Weights of a small GPT-style language model, trained from scratch on English Wikipedia.
Size: width 96, 3 heads of 32, MLP 384 squared ReLU, 3.35M parameters.
Architecture: RMSNorm before each block, normalized queries and keys, learned residual scales.
Each number is 200 + 30 x the weight over the matrix's rms, rounded and kept within 0 to 999. Layers, rows and columns count from 0.

# q: layer 7 attention query, 96x96, rms 0.17, rows 0-31, columns 0-95
# k: layer 7 attention key, 96x96, rms 0.173, rows 0-31, columns 0-95
# v: layer 7 attention value, 96x96, rms 0.199, rows 0-3, columns 0-95
# o: layer 7 attention output (transposed), 96x96, rms 0.181, rows 0-3, columns 0-95
q0,221,234,194,186,213,204,191,214,195,236,185,237,161,211,158,192,231,182,195,254,241,173,167,170,215,225,233,253,179,223,169,158,181,179,241,220,238,232,220,215,193,223,194,143,234,240,219,245,165,202,233,196,191,137,173,152,230,200,147,196,207,246,228,264,245,242,197,197,239,161,195,175,202,206,225,193,207,172,192,212,175,209,237,210,241,201,194,245,185,252,249,183,191,158,226,234
k0,170,201,248,186,227,200,258,209,251,186,204,181,167,218,130,258,207,196,177,270,194,235,239,188,192,156,205,239,138,226,179,186,211,237,189,220,200,233,230,172,133,205,187,208,186,250,198,275,239,199,153,148,234,190,198,185,208,199,193,214,196,200,208,212,212,165,172,203,204,172,191,204,246,218,172,180,222,174,201,212,234,184,223,199,205,229,253,214,232,186,193,172,196,192,251,210
q1,232,232,145,190,182,240,216,156,193,178,161,268,168,203,217,211,186,148,209,179,241,229,235,204,210,216,169,285,217,184,207,198,204,184,216,213,221,249,223,190,196,191,240,200,167,186,262,207,193,175,242,233,184,140,199,170,211,194,223,188,233,205,184,206,188,248,191,265,195,205,212,267,257,203,177,193,231,211,245,227,153,228,215,166,212,186,208,217,155,172,196,235,158,167,207,213
k1,194,190,171,238,219,210,205,145,193,233,226,255,206,218,228,201,234,207,209,179,203,205,189,164,187,206,181,213,191,180,175,234,193,222,160,201,217,216,187,178,192,204,173,231,185,176,213,192,204,203,212,211,225,203,198,212,206,185,163,221,169,179,191,228,238,196,181,189,178,229,204,189,217,187,239,180,208,240,233,228,217,188,233,211,230,192,225,172,172,169,219,205,191,232,206,200
q2,297,151,112,211,203,198,142,179,228,174,187,215,150,194,156,215,221,168,189,217,288,164,157,217,163,222,235,285,205,228,176,193,209,172,242,261,198,219,237,186,203,197,161,236,155,213,312,189,209,182,204,208,220,218,167,108,145,215,220,209,222,232,190,254,206,235,154,246,201,118,235,162,223,175,177,193,155,261,253,208,144,228,241,157,213,175,204,161,185,199,150,211,200,195,242,189
k2,240,185,169,187,201,164,220,246,217,195,201,205,242,202,168,191,219,153,176,218,243,208,207,225,184,226,192,182,202,220,173,177,206,168,197,210,170,240,218,164,153,210,189,202,203,184,177,233,220,180,191,221,237,207,200,209,228,194,224,209,201,201,214,156,194,172,203,210,207,215,193,227,243,208,205,204,199,159,162,192,217,188,262,193,190,209,204,192,186,230,190,217,193,221,178,209
q3,208,147,207,236,273,164,178,191,226,187,247,204,164,216,174,232,165,225,189,239,205,166,167,195,233,201,239,171,167,215,189,220,245,208,259,207,198,200,248,226,221,232,138,217,185,220,232,195,194,176,156,193,230,223,236,179,199,214,213,221,238,237,234,255,191,206,200,205,174,153,181,212,223,211,181,200,177,225,196,174,200,212,262,190,172,188,249,246,225,200,210,187,191,225,194,155
k3,182,196,218,153,221,165,216,215,189,173,205,172,220,212,251,221,158,238,209,197,238,218,122,223,221,134,209,207,204,206,223,218,200,187,184,181,169,196,180,265,173,203,197,138,184,258,223,198,163,243,205,167,238,173,192,201,122,192,208,226,182,237,165,223,175,186,177,226,195,156,218,228,205,212,178,210,187,184,199,192,181,238,221,132,169,176,192,294,177,145,196,177,125,187,145,260
q4,210,229,194,129,204,221,134,202,191,162,210,256,169,250,173,106,255,233,244,219,211,244,167,219,165,255,189,152,179,189,232,196,208,184,206,216,145,264,169,193,250,247,194,247,202,183,158,206,216,196,204,210,186,180,194,235,163,250,182,215,159,220,222,258,264,188,176,264,199,161,162,176,239,234,179,165,167,173,260,180,215,196,192,152,210,228,218,234,166,154,184,186,214,230,186,217
k4,267,170,163,247,237,267,115,189,68,204,175,210,152,221,158,86,250,187,238,163,231,198,202,163,145,283,165,103,251,158,268,211,187,199,171,189,269,194,155,273,211,246,240,249,272,165,131,205,254,199,239,211,173,196,210,239,220,258,228,214,217,226,270,242,241,242,230,248,236,165,207,185,145,263,133,228,223,195,180,154,134,190,126,219,201,241,287,149,147,216,206,297,177,197,192,153
q5,209,196,193,168,220,207,225,175,200,162,199,203,212,198,252,227,133,224,176,166,214,207,193,190,195,188,178,191,207,200,210,227,231,206,207,186,260,172,172,196,229,196,207,177,141,199,160,254,194,229,172,188,229,215,211,210,207,193,162,200,217,151,190,190,228,179,191,185,238,225,212,206,202,225,161,186,204,206,235,173,160,201,245,217,225,203,217,182,152,176,221,222,200,194,160,162
k5,201,213,207,210,251,141,183,207,184,205,221,175,189,257,182,181,224,189,190,227,200,148,202,253,154,196,167,232,170,220,210,151,202,200,214,241,196,207,170,173,179,186,177,279,207,220,220,144,209,173,227,163,216,176,221,173,171,169,209,216,153,188,216,213,195,211,237,234,196,221,158,228,272,195,225,241,159,193,165,172,170,223,194,202,191,238,232,232,138,219,212,239,162,212,203,208
q6,220,165,223,296,178,207,129,183,166,164,212,150,197,219,234,216,220,188,229,190,222,214,238,207,198,217,148,212,194,155,161,192,236,243,204,170,147,176,174,206,182,211,220,207,218,193,184,173,202,198,172,204,157,214,209,191,192,162,221,146,155,213,249,195,201,200,199,212,222,245,205,216,222,202,197,269,228,139,167,196,181,193,227,226,217,182,205,147,166,201,171,268,183,165,234,209
k6,182,148,190,203,223,192,130,174,152,193,188,194,184,228,204,267,225,209,249,193,195,188,216,188,177,177,193,223,181,179,154,254,189,221,233,236,198,223,197,195,169,172,219,173,211,211,161,242,193,238,232,187,219,225,203,181,195,208,216,205,156,225,186,188,227,262,222,152,180,188,224,210,220,183,161,166,173,175,198,203,178,216,167,204,188,225,165,137,167,194,241,220,203,191,209,229
q7,216,155,216,199,246,201,185,188,205,204,208,246,192,205,193,239,190,250,182,224,231,229,211,211,216,212,217,108,206,209,246,220,237,192,190,244,220,192,224,228,158,228,195,201,155,216,220,227,282,169,198,189,147,193,225,141,195,189,227,202,271,213,183,234,146,199,161,189,206,145,231,219,216,191,172,190,182,205,244,135,192,210,245,161,213,184,211,227,200,205,232,166,203,211,152,216
k7,253,226,185,170,170,233,233,170,199,191,201,202,189,151,231,207,263,209,205,207,176,208,179,237,247,208,199,195,195,218,168,203,200,172,195,211,179,220,191,173,230,195,180,193,200,221,224,230,207,241,183,190,158,158,160,185,229,183,159,234,219,246,105,226,194,221,125,183,242,177,185,184,195,147,233,214,218,226,262,140,244,193,218,173,193,241,195,293,197,227,243,164,155,200,161,221
q8,172,222,197,158,217,187,226,197,216,226,204,207,206,157,211,244,271,199,195,211,254,189,192,210,254,219,213,230,197,171,134,204,241,209,183,211,222,200,226,159,188,172,157,235,201,190,248,221,222,239,200,211,190,201,187,240,166,172,181,208,210,196,179,210,143,181,198,202,184,196,131,169,213,206,215,174,247,185,236,205,251,233,208,181,241,196,187,217,183,187,218,197,240,232,257,170
k8,218,168,203,184,187,207,200,155,213,204,199,215,172,191,181,220,226,184,222,224,218,181,194,186,168,258,225,227,189,222,163,237,210,174,182,189,236,275,162,143,206,176,190,205,215,212,206,181,167,184,215,237,234,171,243,201,166,193,154,219,175,191,169,205,184,162,198,198,272,226,196,273,201,208,179,212,217,178,241,243,200,183,167,246,199,164,213,171,210,124,207,244,263,201,197,186
q9,194,187,216,190,271,200,168,198,221,203,208,179,181,202,226,229,178,219,169,189,198,216,233,187,202,210,269,184,171,210,187,176,226,223,248,151,234,183,140,169,221,193,274,228,173,225,190,212,198,223,171,209,236,200,225,160,248,219,225,204,200,223,175,206,220,202,187,219,206,190,202,228,238,209,176,192,171,237,193,207,139,202,221,161,214,217,175,176,192,227,166,181,174,164,229,168
k9,321,200,167,241,308,184,152,181,195,185,203,255,191,216,216,130,194,222,141,196,170,213,187,192,248,136,173,187,152,157,186,182,187,212,178,228,178,227,216,178,222,201,205,199,224,212,178,202,222,217,163,198,200,218,240,195,157,220,164,190,203,230,219,239,269,190,235,215,220,156,246,172,184,226,229,191,157,238,182,238,204,233,211,131,209,249,202,236,189,174,224,124,188,260,160,206
q10,207,158,187,155,176,206,255,232,187,200,187,215,209,183,219,222,159,183,172,227,190,185,196,212,219,204,264,176,191,207,209,173,259,206,192,221,225,222,205,154,208,201,231,175,172,195,129,208,208,212,186,289,238,200,234,181,203,220,191,225,187,165,185,165,193,247,199,218,188,234,162,237,241,215,172,146,153,204,239,236,160,161,206,190,260,224,190,207,226,158,209,155,190,205,171,211
k10,202,238,241,152,208,138,193,216,205,225,268,188,233,194,197,145,213,216,205,222,217,183,136,211,183,166,248,177,155,206,185,227,190,215,210,220,175,195,210,184,189,243,183,208,177,191,199,208,237,257,191,240,182,200,222,213,176,222,208,171,198,233,198,191,205,203,204,226,197,150,192,238,221,216,240,162,136,182,217,183,181,227,185,153,220,189,204,200,248,181,183,198,175,212,143,248
q11,228,199,179,254,224,233,193,227,198,236,215,167,206,185,170,201,195,234,223,178,167,191,213,225,212,187,215,196,215,139,171,199,184,164,208,190,134,165,195,259,199,168,147,209,198,154,220,181,188,181,241,208,183,209,231,241,226,178,247,228,257,225,206,158,122,186,166,211,189,218,162,231,168,204,211,262,240,245,176,193,228,239,192,139,173,247,200,243,302,230,129,233,207,204,192,208
k11,227,192,221,192,207,223,187,171,229,239,153,196,223,192,191,165,160,130,214,227,215,203,196,197,179,239,219,193,117,198,193,205,204,205,192,197,202,166,210,224,209,169,194,218,176,223,237,236,192,201,154,229,157,209,210,174,218,200,222,205,207,172,215,253,253,156,157,204,175,162,150,141,208,228,173,191,230,175,217,178,187,192,139,198,211,157,196,187,182,196,178,173,167,184,182,152
q12,198,193,194,207,171,175,267,197,211,163,168,177,215,135,170,209,210,223,188,221,171,187,227,221,210,149,187,215,190,232,176,153,212,166,193,193,244,262,183,206,162,208,193,216,173,158,219,191,195,192,217,178,219,241,204,250,193,132,187,224,198,174,208,215,203,190,214,193,227,233,207,238,234,229,159,240,193,195,143,185,160,178,248,145,175,199,292,257,190,246,233,161,188,195,220,230
k12,254,209,200,212,176,207,156,247,204,189,160,181,248,236,179,176,188,215,224,217,209,178,216,178,194,264,172,232,169,177,191,244,199,179,235,255,176,237,222,227,151,252,200,220,217,192,195,248,206,217,203,274,218,239,187,215,196,230,171,200,242,264,225,199,200,222,213,247,168,150,220,155,172,176,218,152,180,258,197,195,168,169,225,258,206,188,252,232,244,177,163,202,222,212,241,259
q13,222,186,187,212,195,175,230,188,165,179,179,216,186,197,219,209,208,195,156,191,200,162,166,209,223,203,221,184,197,199,175,212,180,210,200,195,229,215,211,187,201,229,222,200,241,170,190,211,229,179,211,185,171,194,173,161,172,233,209,181,235,217,208,163,183,218,183,193,273,192,184,201,178,180,181,218,208,211,197,173,194,234,176,205,204,215,173,206,218,189,210,170,181,221,201,217
k13,230,176,214,190,238,240,196,230,180,229,233,170,164,202,186,167,225,244,188,175,189,167,271,196,169,245,206,210,182,235,215,193,176,205,195,195,221,157,235,196,224,230,166,203,189,130,204,266,191,168,278,228,179,247,143,195,200,163,202,220,217,157,214,169,199,235,176,204,178,197,242,199,217,213,171,142,221,231,218,200,221,206,211,257,258,172,264,164,199,194,217,189,200,190,208,165
q14,220,147,166,230,199,245,197,212,214,207,240,167,154,178,221,198,188,235,223,218,244,221,147,263,186,179,175,168,172,237,177,237,192,178,178,199,229,183,166,208,196,185,251,202,189,238,145,173,202,201,194,232,243,225,240,158,262,177,181,204,217,174,158,206,178,226,196,189,159,174,139,260,206,166,183,104,183,196,228,228,194,236,206,211,220,219,194,188,209,150,170,168,192,182,197,214
k14,196,224,202,207,199,232,229,197,185,252,177,214,244,200,176,169,237,214,212,166,185,173,259,183,247,140,185,212,177,211,218,198,182,167,203,165,170,168,218,250,179,224,227,225,190,223,189,267,216,180,173,187,202,195,142,205,168,240,253,174,186,195,219,223,177,173,209,230,152,225,204,222,229,226,169,230,176,226,201,185,211,204,213,224,213,241,207,180,165,243,193,182,185,221,231,200
q15,217,182,169,248,187,224,244,167,146,180,172,246,189,176,181,236,197,150,209,220,216,189,234,257,201,251,197,262,230,188,256,181,174,183,189,191,207,199,200,190,200,160,202,212,172,152,230,187,229,210,248,171,185,159,134,242,178,167,165,184,186,175,236,180,246,202,203,268,207,201,172,268,219,199,205,228,206,236,227,200,226,162,231,188,189,183,228,174,214,161,191,199,184,208,129,198
k15,184,223,196,217,174,216,203,221,198,237,187,200,211,218,220,206,223,197,214,224,214,170,172,195,183,240,197,210,187,184,209,159,190,216,258,222,214,179,250,203,162,157,215,251,201,175,204,138,204,228,210,203,160,241,182,215,229,210,199,211,158,224,213,173,183,247,265,280,211,156,151,218,217,183,191,293,204,190,182,194,199,153,179,233,221,147,223,214,241,196,210,240,200,243,206,151
q16,177,249,254,111,163,184,212,241,199,244,184,256,161,191,187,189,199,190,169,141,144,244,242,188,224,230,156,215,272,157,262,210,230,168,174,176,196,179,227,220,214,181,237,149,174,216,198,156,203,192,221,253,189,239,246,232,215,224,241,184,227,186,216,163,180,175,236,209,253,258,198,286,195,245,146,230,202,176,124,202,173,203,165,199,187,196,127,228,238,199,167,232,237,252,166,202
k16,182,244,213,181,167,179,225,203,189,200,200,180,215,214,217,225,168,217,192,193,177,177,172,206,219,195,206,182,217,229,208,178,239,210,134,212,200,210,165,172,226,174,203,163,244,189,168,210,182,201,165,203,212,173,176,188,208,198,181,255,152,171,203,180,202,214,184,185,218,209,155,161,177,209,243,197,178,204,181,218,197,211,173,225,198,153,180,180,213,260,243,212,207,158,194,146
q17,181,219,254,195,160,195,254,184,179,190,168,223,259,198,249,175,194,207,216,123,163,256,262,206,178,203,171,174,237,189,264,233,170,214,143,127,176,175,188,180,221,195,254,181,185,160,184,167,175,217,239,236,194,160,206,255,233,202,206,191,239,189,149,167,202,145,225,219,216,251,186,226,161,242,148,174,198,167,163,229,199,203,154,248,192,209,208,208,197,153,200,187,190,218,158,224
k17,225,235,163,242,228,238,160,129,142,194,143,190,202,181,198,139,196,236,214,166,225,197,203,157,199,210,192,187,239,167,215,189,180,194,195,208,236,165,190,266,206,188,226,203,244,144,208,177,227,192,234,196,171,200,161,238,225,241,187,232,228,167,235,198,165,220,257,199,251,214,188,161,122,245,180,229,201,257,183,208,194,220,169,212,234,203,173,179,202,240,209,221,203,191,204,159
q18,237,244,226,164,168,174,229,209,199,197,172,228,186,186,285,191,196,201,254,170,213,245,247,209,207,107,248,199,230,136,220,214,174,227,143,206,243,262,171,195,202,203,246,183,184,209,203,243,214,212,157,259,131,153,226,244,203,187,196,212,166,161,187,157,222,234,209,260,242,255,168,223,138,204,201,176,179,176,167,211,188,215,246,169,269,207,139,209,208,193,235,204,177,134,234,261
k18,249,189,203,183,170,235,194,160,140,180,179,198,193,171,214,183,217,243,226,138,141,218,215,205,206,231,218,182,253,213,239,251,192,213,160,193,235,191,183,210,253,195,234,168,244,132,138,164,222,212,206,219,181,178,168,184,207,173,199,229,197,118,245,212,182,222,211,210,234,256,143,156,160,237,173,213,182,216,196,239,117,177,138,243,228,204,205,126,192,201,268,206,209,181,204,169
q19,224,249,198,187,220,218,167,211,175,191,206,236,167,207,174,179,225,233,207,190,205,212,207,236,219,261,175,223,158,189,218,231,222,226,250,244,161,232,255,188,195,259,131,228,170,204,227,229,199,194,166,227,196,169,178,233,149,207,128,200,205,238,200,237,183,264,205,265,178,183,198,174,257,196,237,149,153,156,213,159,233,218,226,155,199,229,216,274,185,155,199,181,177,223,201,177
k19,186,157,234,200,197,232,183,159,120,178,142,219,242,173,159,179,189,238,201,175,222,203,163,167,182,228,210,162,274,132,239,221,234,148,213,213,227,180,143,215,242,186,219,209,236,146,186,157,166,235,231,245,191,180,190,219,270,201,205,194,195,205,266,191,150,169,193,199,253,166,212,176,178,190,150,205,185,183,177,181,198,192,151,187,182,172,194,153,187,187,202,193,204,183,151,115
q20,203,270,191,204,210,212,227,211,169,210,229,214,203,215,234,129,229,185,225,192,168,252,224,189,210,219,206,183,169,206,216,175,172,196,149,166,171,278,204,156,227,210,200,214,137,172,188,223,218,219,231,248,162,110,270,273,232,223,209,203,169,186,199,241,199,217,249,232,205,216,159,242,209,212,210,213,189,153,154,181,166,195,207,160,213,221,195,232,199,153,185,214,177,185,161,216
k20,156,190,261,188,188,205,215,158,175,227,192,198,251,159,242,209,215,222,232,183,163,184,224,153,169,236,195,178,221,157,197,190,190,227,171,179,183,202,200,162,239,171,209,174,190,224,196,213,181,244,207,214,154,176,178,179,257,170,199,177,215,189,232,205,191,186,188,184,241,197,197,196,171,189,220,220,172,176,184,212,210,154,204,211,203,132,173,167,149,209,201,173,196,196,223,203
q21,228,181,170,231,179,191,195,180,177,184,218,210,237,259,208,194,190,197,270,158,205,187,225,230,217,243,266,200,191,235,213,232,192,141,175,165,221,168,176,197,202,180,236,125,197,230,235,195,264,150,224,202,218,242,163,150,155,215,211,224,262,213,243,233,190,202,217,219,139,198,189,179,206,224,239,175,156,243,200,216,120,212,210,228,202,237,203,181,220,165,142,150,163,216,162,173
k21,261,184,155,195,238,221,196,224,248,200,214,237,162,181,181,176,154,206,196,191,169,142,219,252,224,189,198,182,170,210,202,200,201,203,178,245,190,211,196,203,191,212,171,248,194,167,190,217,194,255,232,219,183,246,161,232,188,183,265,210,235,174,246,187,188,209,161,191,228,186,213,205,230,155,203,212,185,213,255,179,141,206,212,175,171,186,176,206,259,235,188,136,168,192,189,238
q22,141,146,178,216,221,231,180,176,185,218,214,190,203,191,151,220,198,227,196,177,219,222,195,203,122,267,232,215,226,210,215,266,233,165,164,190,204,215,173,217,208,210,250,190,210,181,194,185,208,175,228,178,242,211,167,179,207,221,216,216,200,242,201,196,212,167,180,193,235,146,204,170,204,246,220,210,234,155,203,212,221,190,180,222,151,210,251,175,238,191,183,181,235,171,172,189
k22,192,134,158,217,231,197,218,220,176,196,205,176,192,200,166,179,244,189,191,170,178,183,186,203,167,218,154,176,127,156,204,205,167,216,210,189,199,237,204,174,185,195,222,163,209,219,182,145,238,232,191,177,181,232,187,226,203,131,220,209,174,229,177,205,182,189,248,215,147,174,197,265,198,183,228,220,231,180,213,198,269,183,205,197,155,212,202,257,149,217,212,215,184,228,198,218
q23,207,217,181,231,192,191,127,207,198,191,208,189,166,186,214,174,186,249,181,165,155,195,225,260,232,182,199,163,195,231,196,242,165,253,195,238,205,154,199,236,153,186,171,194,189,260,170,158,185,236,206,199,243,185,190,200,248,210,227,201,222,231,201,157,118,191,248,195,177,205,133,192,168,168,202,190,193,216,188,207,178,214,175,247,212,197,191,168,201,225,177,208,181,215,207,179
k23,125,173,201,228,211,163,237,154,204,201,213,235,214,212,238,239,198,225,210,154,247,193,209,173,192,210,194,190,173,181,212,222,168,252,193,159,272,217,106,182,184,180,238,193,218,234,147,192,230,136,173,219,236,187,229,177,223,200,207,170,196,180,182,157,145,196,199,161,156,225,191,182,198,174,190,177,212,244,237,211,187,237,156,184,213,197,202,154,193,245,189,172,195,136,208,209
q24,180,174,232,171,195,181,191,175,173,198,182,229,231,158,187,218,234,245,192,193,208,155,195,240,139,191,201,207,187,187,187,205,212,220,157,220,244,210,153,233,211,191,201,224,182,206,243,244,177,189,187,199,174,215,219,172,180,229,199,190,200,200,145,192,202,199,191,188,182,190,187,202,195,228,227,198,247,181,206,200,217,193,238,202,178,194,229,164,177,168,197,209,207,202,224,210
k24,266,199,184,213,169,180,210,169,216,197,181,206,229,211,197,237,260,196,235,209,214,139,220,211,222,212,212,201,198,210,182,200,166,164,159,239,261,233,165,213,236,232,232,148,204,134,165,203,226,189,211,211,225,236,178,216,250,274,176,189,186,214,198,201,229,217,215,212,188,150,175,220,219,234,202,174,205,217,224,237,201,179,226,207,213,258,251,236,200,193,169,249,203,188,188,224
q25,204,200,224,182,239,182,232,154,187,177,183,167,191,195,248,163,195,206,180,172,230,190,174,195,257,166,203,170,128,157,166,202,180,237,172,201,169,205,169,180,167,196,223,198,241,167,180,209,177,181,231,190,209,212,185,166,216,190,240,233,176,173,248,168,175,221,277,182,191,239,140,225,215,201,168,168,161,156,194,207,194,207,182,177,241,164,222,210,192,227,222,208,186,263,180,154
k25,147,235,167,201,267,206,246,210,215,173,211,209,226,192,210,205,184,263,197,197,244,200,231,116,202,212,213,228,225,239,185,156,199,168,193,174,226,199,180,174,199,180,214,205,181,164,166,235,201,168,220,182,249,215,187,179,178,230,244,215,215,218,224,240,146,213,207,215,166,197,231,236,211,155,251,175,185,171,220,204,192,182,162,227,215,189,163,231,207,260,240,143,198,231,187,225
q26,192,211,177,185,203,177,190,195,175,186,228,238,222,205,236,198,186,214,188,227,205,191,185,226,214,189,219,188,169,221,176,223,242,192,208,241,274,195,187,232,236,220,251,206,164,193,177,169,230,203,219,220,198,220,224,171,265,205,219,190,223,230,241,187,182,239,155,277,197,171,186,181,293,216,184,155,170,241,243,184,176,221,147,165,192,197,235,190,181,184,161,196,198,191,143,143
k26,239,231,191,188,237,215,203,175,189,285,180,196,251,180,183,181,210,249,195,203,158,187,240,134,160,183,240,256,185,195,192,221,136,200,195,208,239,237,191,167,233,215,211,232,174,224,262,162,216,195,216,183,205,195,178,211,207,217,214,186,217,255,169,194,179,234,175,157,199,155,175,191,141,216,222,210,180,275,196,189,180,247,200,142,183,225,191,194,237,240,183,206,233,220,195,169
q27,130,227,199,149,176,237,215,262,221,170,184,202,199,221,289,243,212,169,205,203,243,178,222,208,172,208,222,219,195,180,215,237,199,252,236,207,190,213,139,213,196,217,195,202,196,174,198,173,203,259,160,265,186,194,209,207,231,233,188,151,173,154,206,200,192,258,147,251,170,250,202,226,261,196,225,189,228,184,202,185,202,206,230,221,171,168,168,230,228,158,241,209,190,204,204,194
k27,232,212,193,199,176,207,243,125,221,196,213,193,220,212,233,227,175,209,243,160,170,244,214,220,222,173,219,194,191,247,222,206,185,160,220,212,184,223,209,181,230,206,149,178,189,156,200,172,212,155,141,217,229,181,227,220,164,212,165,199,247,170,213,258,216,176,176,227,175,191,159,203,218,199,189,197,162,219,203,160,211,174,192,158,174,262,190,179,176,189,153,244,251,222,200,203
q28,213,153,167,203,215,208,191,182,220,208,168,149,199,204,197,201,156,228,234,177,210,218,211,241,203,133,173,179,193,155,222,230,223,202,214,187,183,246,174,200,188,177,181,195,235,257,138,186,176,197,182,187,221,210,212,240,202,159,199,228,131,242,240,165,120,159,189,173,205,199,222,214,163,166,166,189,192,191,180,161,210,196,228,190,214,177,197,169,232,224,197,189,199,165,183,184
k28,189,195,180,196,200,195,131,177,235,233,219,189,203,181,230,167,201,198,206,196,185,212,194,153,220,227,203,209,185,238,206,212,148,288,225,208,198,137,182,217,163,186,177,219,174,170,172,229,148,206,234,200,185,194,175,195,126,233,172,191,179,159,216,207,180,202,244,197,152,231,228,204,175,213,222,230,177,200,213,236,212,209,203,218,179,197,238,183,163,184,165,212,226,253,199,169
q29,178,205,184,212,183,215,162,190,230,203,207,163,165,204,168,211,208,178,183,212,193,200,226,178,159,222,170,161,222,154,200,253,144,188,205,200,171,156,226,229,245,182,145,177,259,226,191,228,225,250,225,203,178,198,228,175,198,252,240,218,197,224,211,161,223,198,215,195,215,183,193,187,221,205,196,250,174,224,234,207,212,197,218,208,173,154,232,188,200,210,191,200,196,214,199,167
k29,186,209,255,227,234,217,160,166,175,198,213,203,168,155,204,224,195,159,209,190,200,168,265,196,173,206,241,173,185,205,187,222,199,228,180,138,186,164,211,203,233,198,243,147,165,151,200,226,212,181,220,215,190,190,237,207,191,228,225,171,245,197,214,214,196,204,182,197,226,200,264,212,209,189,212,166,189,204,243,157,197,191,218,225,176,204,242,199,184,184,134,247,183,204,183,185
q30,206,168,178,207,211,161,145,162,209,167,232,190,181,231,212,211,176,193,230,169,202,193,204,178,210,168,154,197,200,201,210,198,190,239,206,256,196,225,242,177,236,160,178,241,188,222,211,174,189,195,241,171,157,155,152,193,237,176,182,184,174,229,199,160,224,139,197,201,237,164,201,203,191,219,160,215,199,202,222,221,184,216,177,207,194,228,173,167,175,239,207,217,242,211,148,212
k30,179,210,209,175,220,201,210,212,206,180,195,196,160,160,210,233,170,275,208,221,220,205,208,133,186,230,208,225,222,227,238,164,189,173,138,165,159,145,236,208,185,227,198,233,158,218,160,201,179,227,174,148,226,223,174,195,153,215,187,179,194,204,195,227,190,208,174,124,232,210,243,149,176,199,167,251,229,182,209,243,223,222,251,162,229,216,231,194,152,149,234,237,249,242,231,220
q31,159,257,214,180,196,217,191,211,138,231,226,223,194,196,259,178,211,175,206,213,168,210,239,183,135,193,183,189,197,197,228,221,196,223,220,198,131,226,195,251,203,199,143,189,230,168,180,207,157,202,194,202,143,183,242,219,216,210,222,172,209,209,195,207,232,171,280,194,206,180,252,248,235,216,129,229,195,160,180,179,213,208,180,257,188,222,218,217,177,230,239,211,173,182,181,162
k31,227,208,244,253,207,164,198,181,249,176,180,182,217,227,246,211,205,209,201,211,198,185,189,175,187,141,159,225,212,127,207,212,209,199,192,191,209,201,249,198,172,227,167,231,209,242,191,190,212,179,221,179,209,154,199,236,195,239,192,212,225,190,193,176,245,231,208,189,210,177,172,199,154,198,225,245,171,173,225,202,233,219,206,198,172,250,195,236,169,166,212,193,177,182,163,223
v0,233,222,203,148,158,211,219,207,196,157,244,270,208,212,169,187,260,250,268,216,205,151,223,224,198,168,211,222,166,227,207,173,134,205,206,181,180,196,202,208,126,199,207,205,237,182,208,214,133,185,199,200,203,221,228,192,262,181,194,212,222,206,205,229,199,195,240,149,124,216,248,161,163,182,180,199,215,184,164,218,189,141,143,217,160,213,145,168,155,178,216,171,184,231,160,222
o0,203,180,228,179,165,209,186,199,223,176,169,219,228,202,174,140,224,188,248,182,209,196,187,244,212,181,177,197,175,228,157,209,179,187,199,222,193,193,161,205,159,214,208,205,200,189,173,139,164,236,223,186,182,237,185,179,243,200,191,195,156,222,225,175,193,260,234,254,133,216,234,244,211,183,213,165,192,177,161,246,200,147,167,237,147,184,176,162,203,167,191,173,178,216,157,187
v1,228,216,252,183,205,150,127,235,230,213,185,150,121,173,210,264,207,246,190,178,164,194,210,184,240,218,270,234,193,198,187,183,194,211,245,171,242,223,239,187,208,184,226,215,228,216,146,188,212,172,213,179,200,163,217,232,230,213,225,229,170,237,224,155,189,235,155,186,275,182,151,206,204,244,163,194,158,239,178,187,250,161,239,191,161,214,191,232,204,219,235,167,210,137,168,209
o1,234,210,177,285,169,240,131,186,195,189,184,174,200,264,227,201,160,159,171,184,190,176,156,178,181,187,251,208,195,130,187,204,224,235,190,175,149,194,251,170,228,148,230,200,237,190,158,205,201,208,217,230,218,172,190,162,194,186,228,199,192,212,237,178,223,206,156,170,239,178,219,225,174,211,233,201,205,254,230,200,182,219,192,194,203,175,140,196,207,171,203,186,140,126,166,208
v2,231,173,195,245,208,184,209,246,229,212,203,244,210,170,235,214,213,185,163,247,196,129,215,232,183,243,245,242,188,209,257,221,170,247,213,199,180,143,167,234,189,180,215,218,197,206,181,223,209,172,243,260,200,228,193,166,224,235,157,204,189,182,236,190,181,158,238,188,149,195,122,260,131,189,181,192,186,219,213,227,218,210,147,256,216,225,166,234,221,199,172,170,205,204,218,170
o2,181,132,180,215,180,153,183,206,199,204,215,229,238,171,171,209,242,189,175,214,229,180,178,248,205,170,185,229,174,258,177,213,192,245,160,190,179,205,209,205,193,171,184,190,219,176,165,193,163,211,232,237,206,239,167,186,229,217,193,221,173,203,209,178,185,168,221,233,172,190,129,286,142,176,200,166,239,189,194,222,218,219,229,228,247,220,177,192,198,201,204,231,188,174,183,202
v3,164,165,212,263,176,207,212,174,180,181,205,222,241,195,150,180,171,163,174,188,191,96,162,210,164,152,187,143,186,236,234,164,229,224,187,166,196,205,222,149,204,237,257,188,193,221,156,160,232,210,205,170,215,123,162,241,223,174,210,220,229,267,199,157,187,229,168,214,187,179,183,203,218,204,182,181,263,228,257,247,183,209,209,166,252,228,204,179,196,222,246,169,189,154,212,171
o3,197,227,256,238,194,188,238,199,193,189,144,192,225,204,194,214,167,225,188,175,156,189,165,231,228,150,228,148,180,196,228,254,139,217,149,171,226,213,243,150,195,212,238,216,207,235,195,247,240,199,199,195,233,185,179,213,231,160,205,167,222,193,195,200,199,223,253,189,206,215,165,209,200,225,227,197,169,239,197,238,186,200,171,159,259,215,201,241,197,255,234,166,176,189,257,205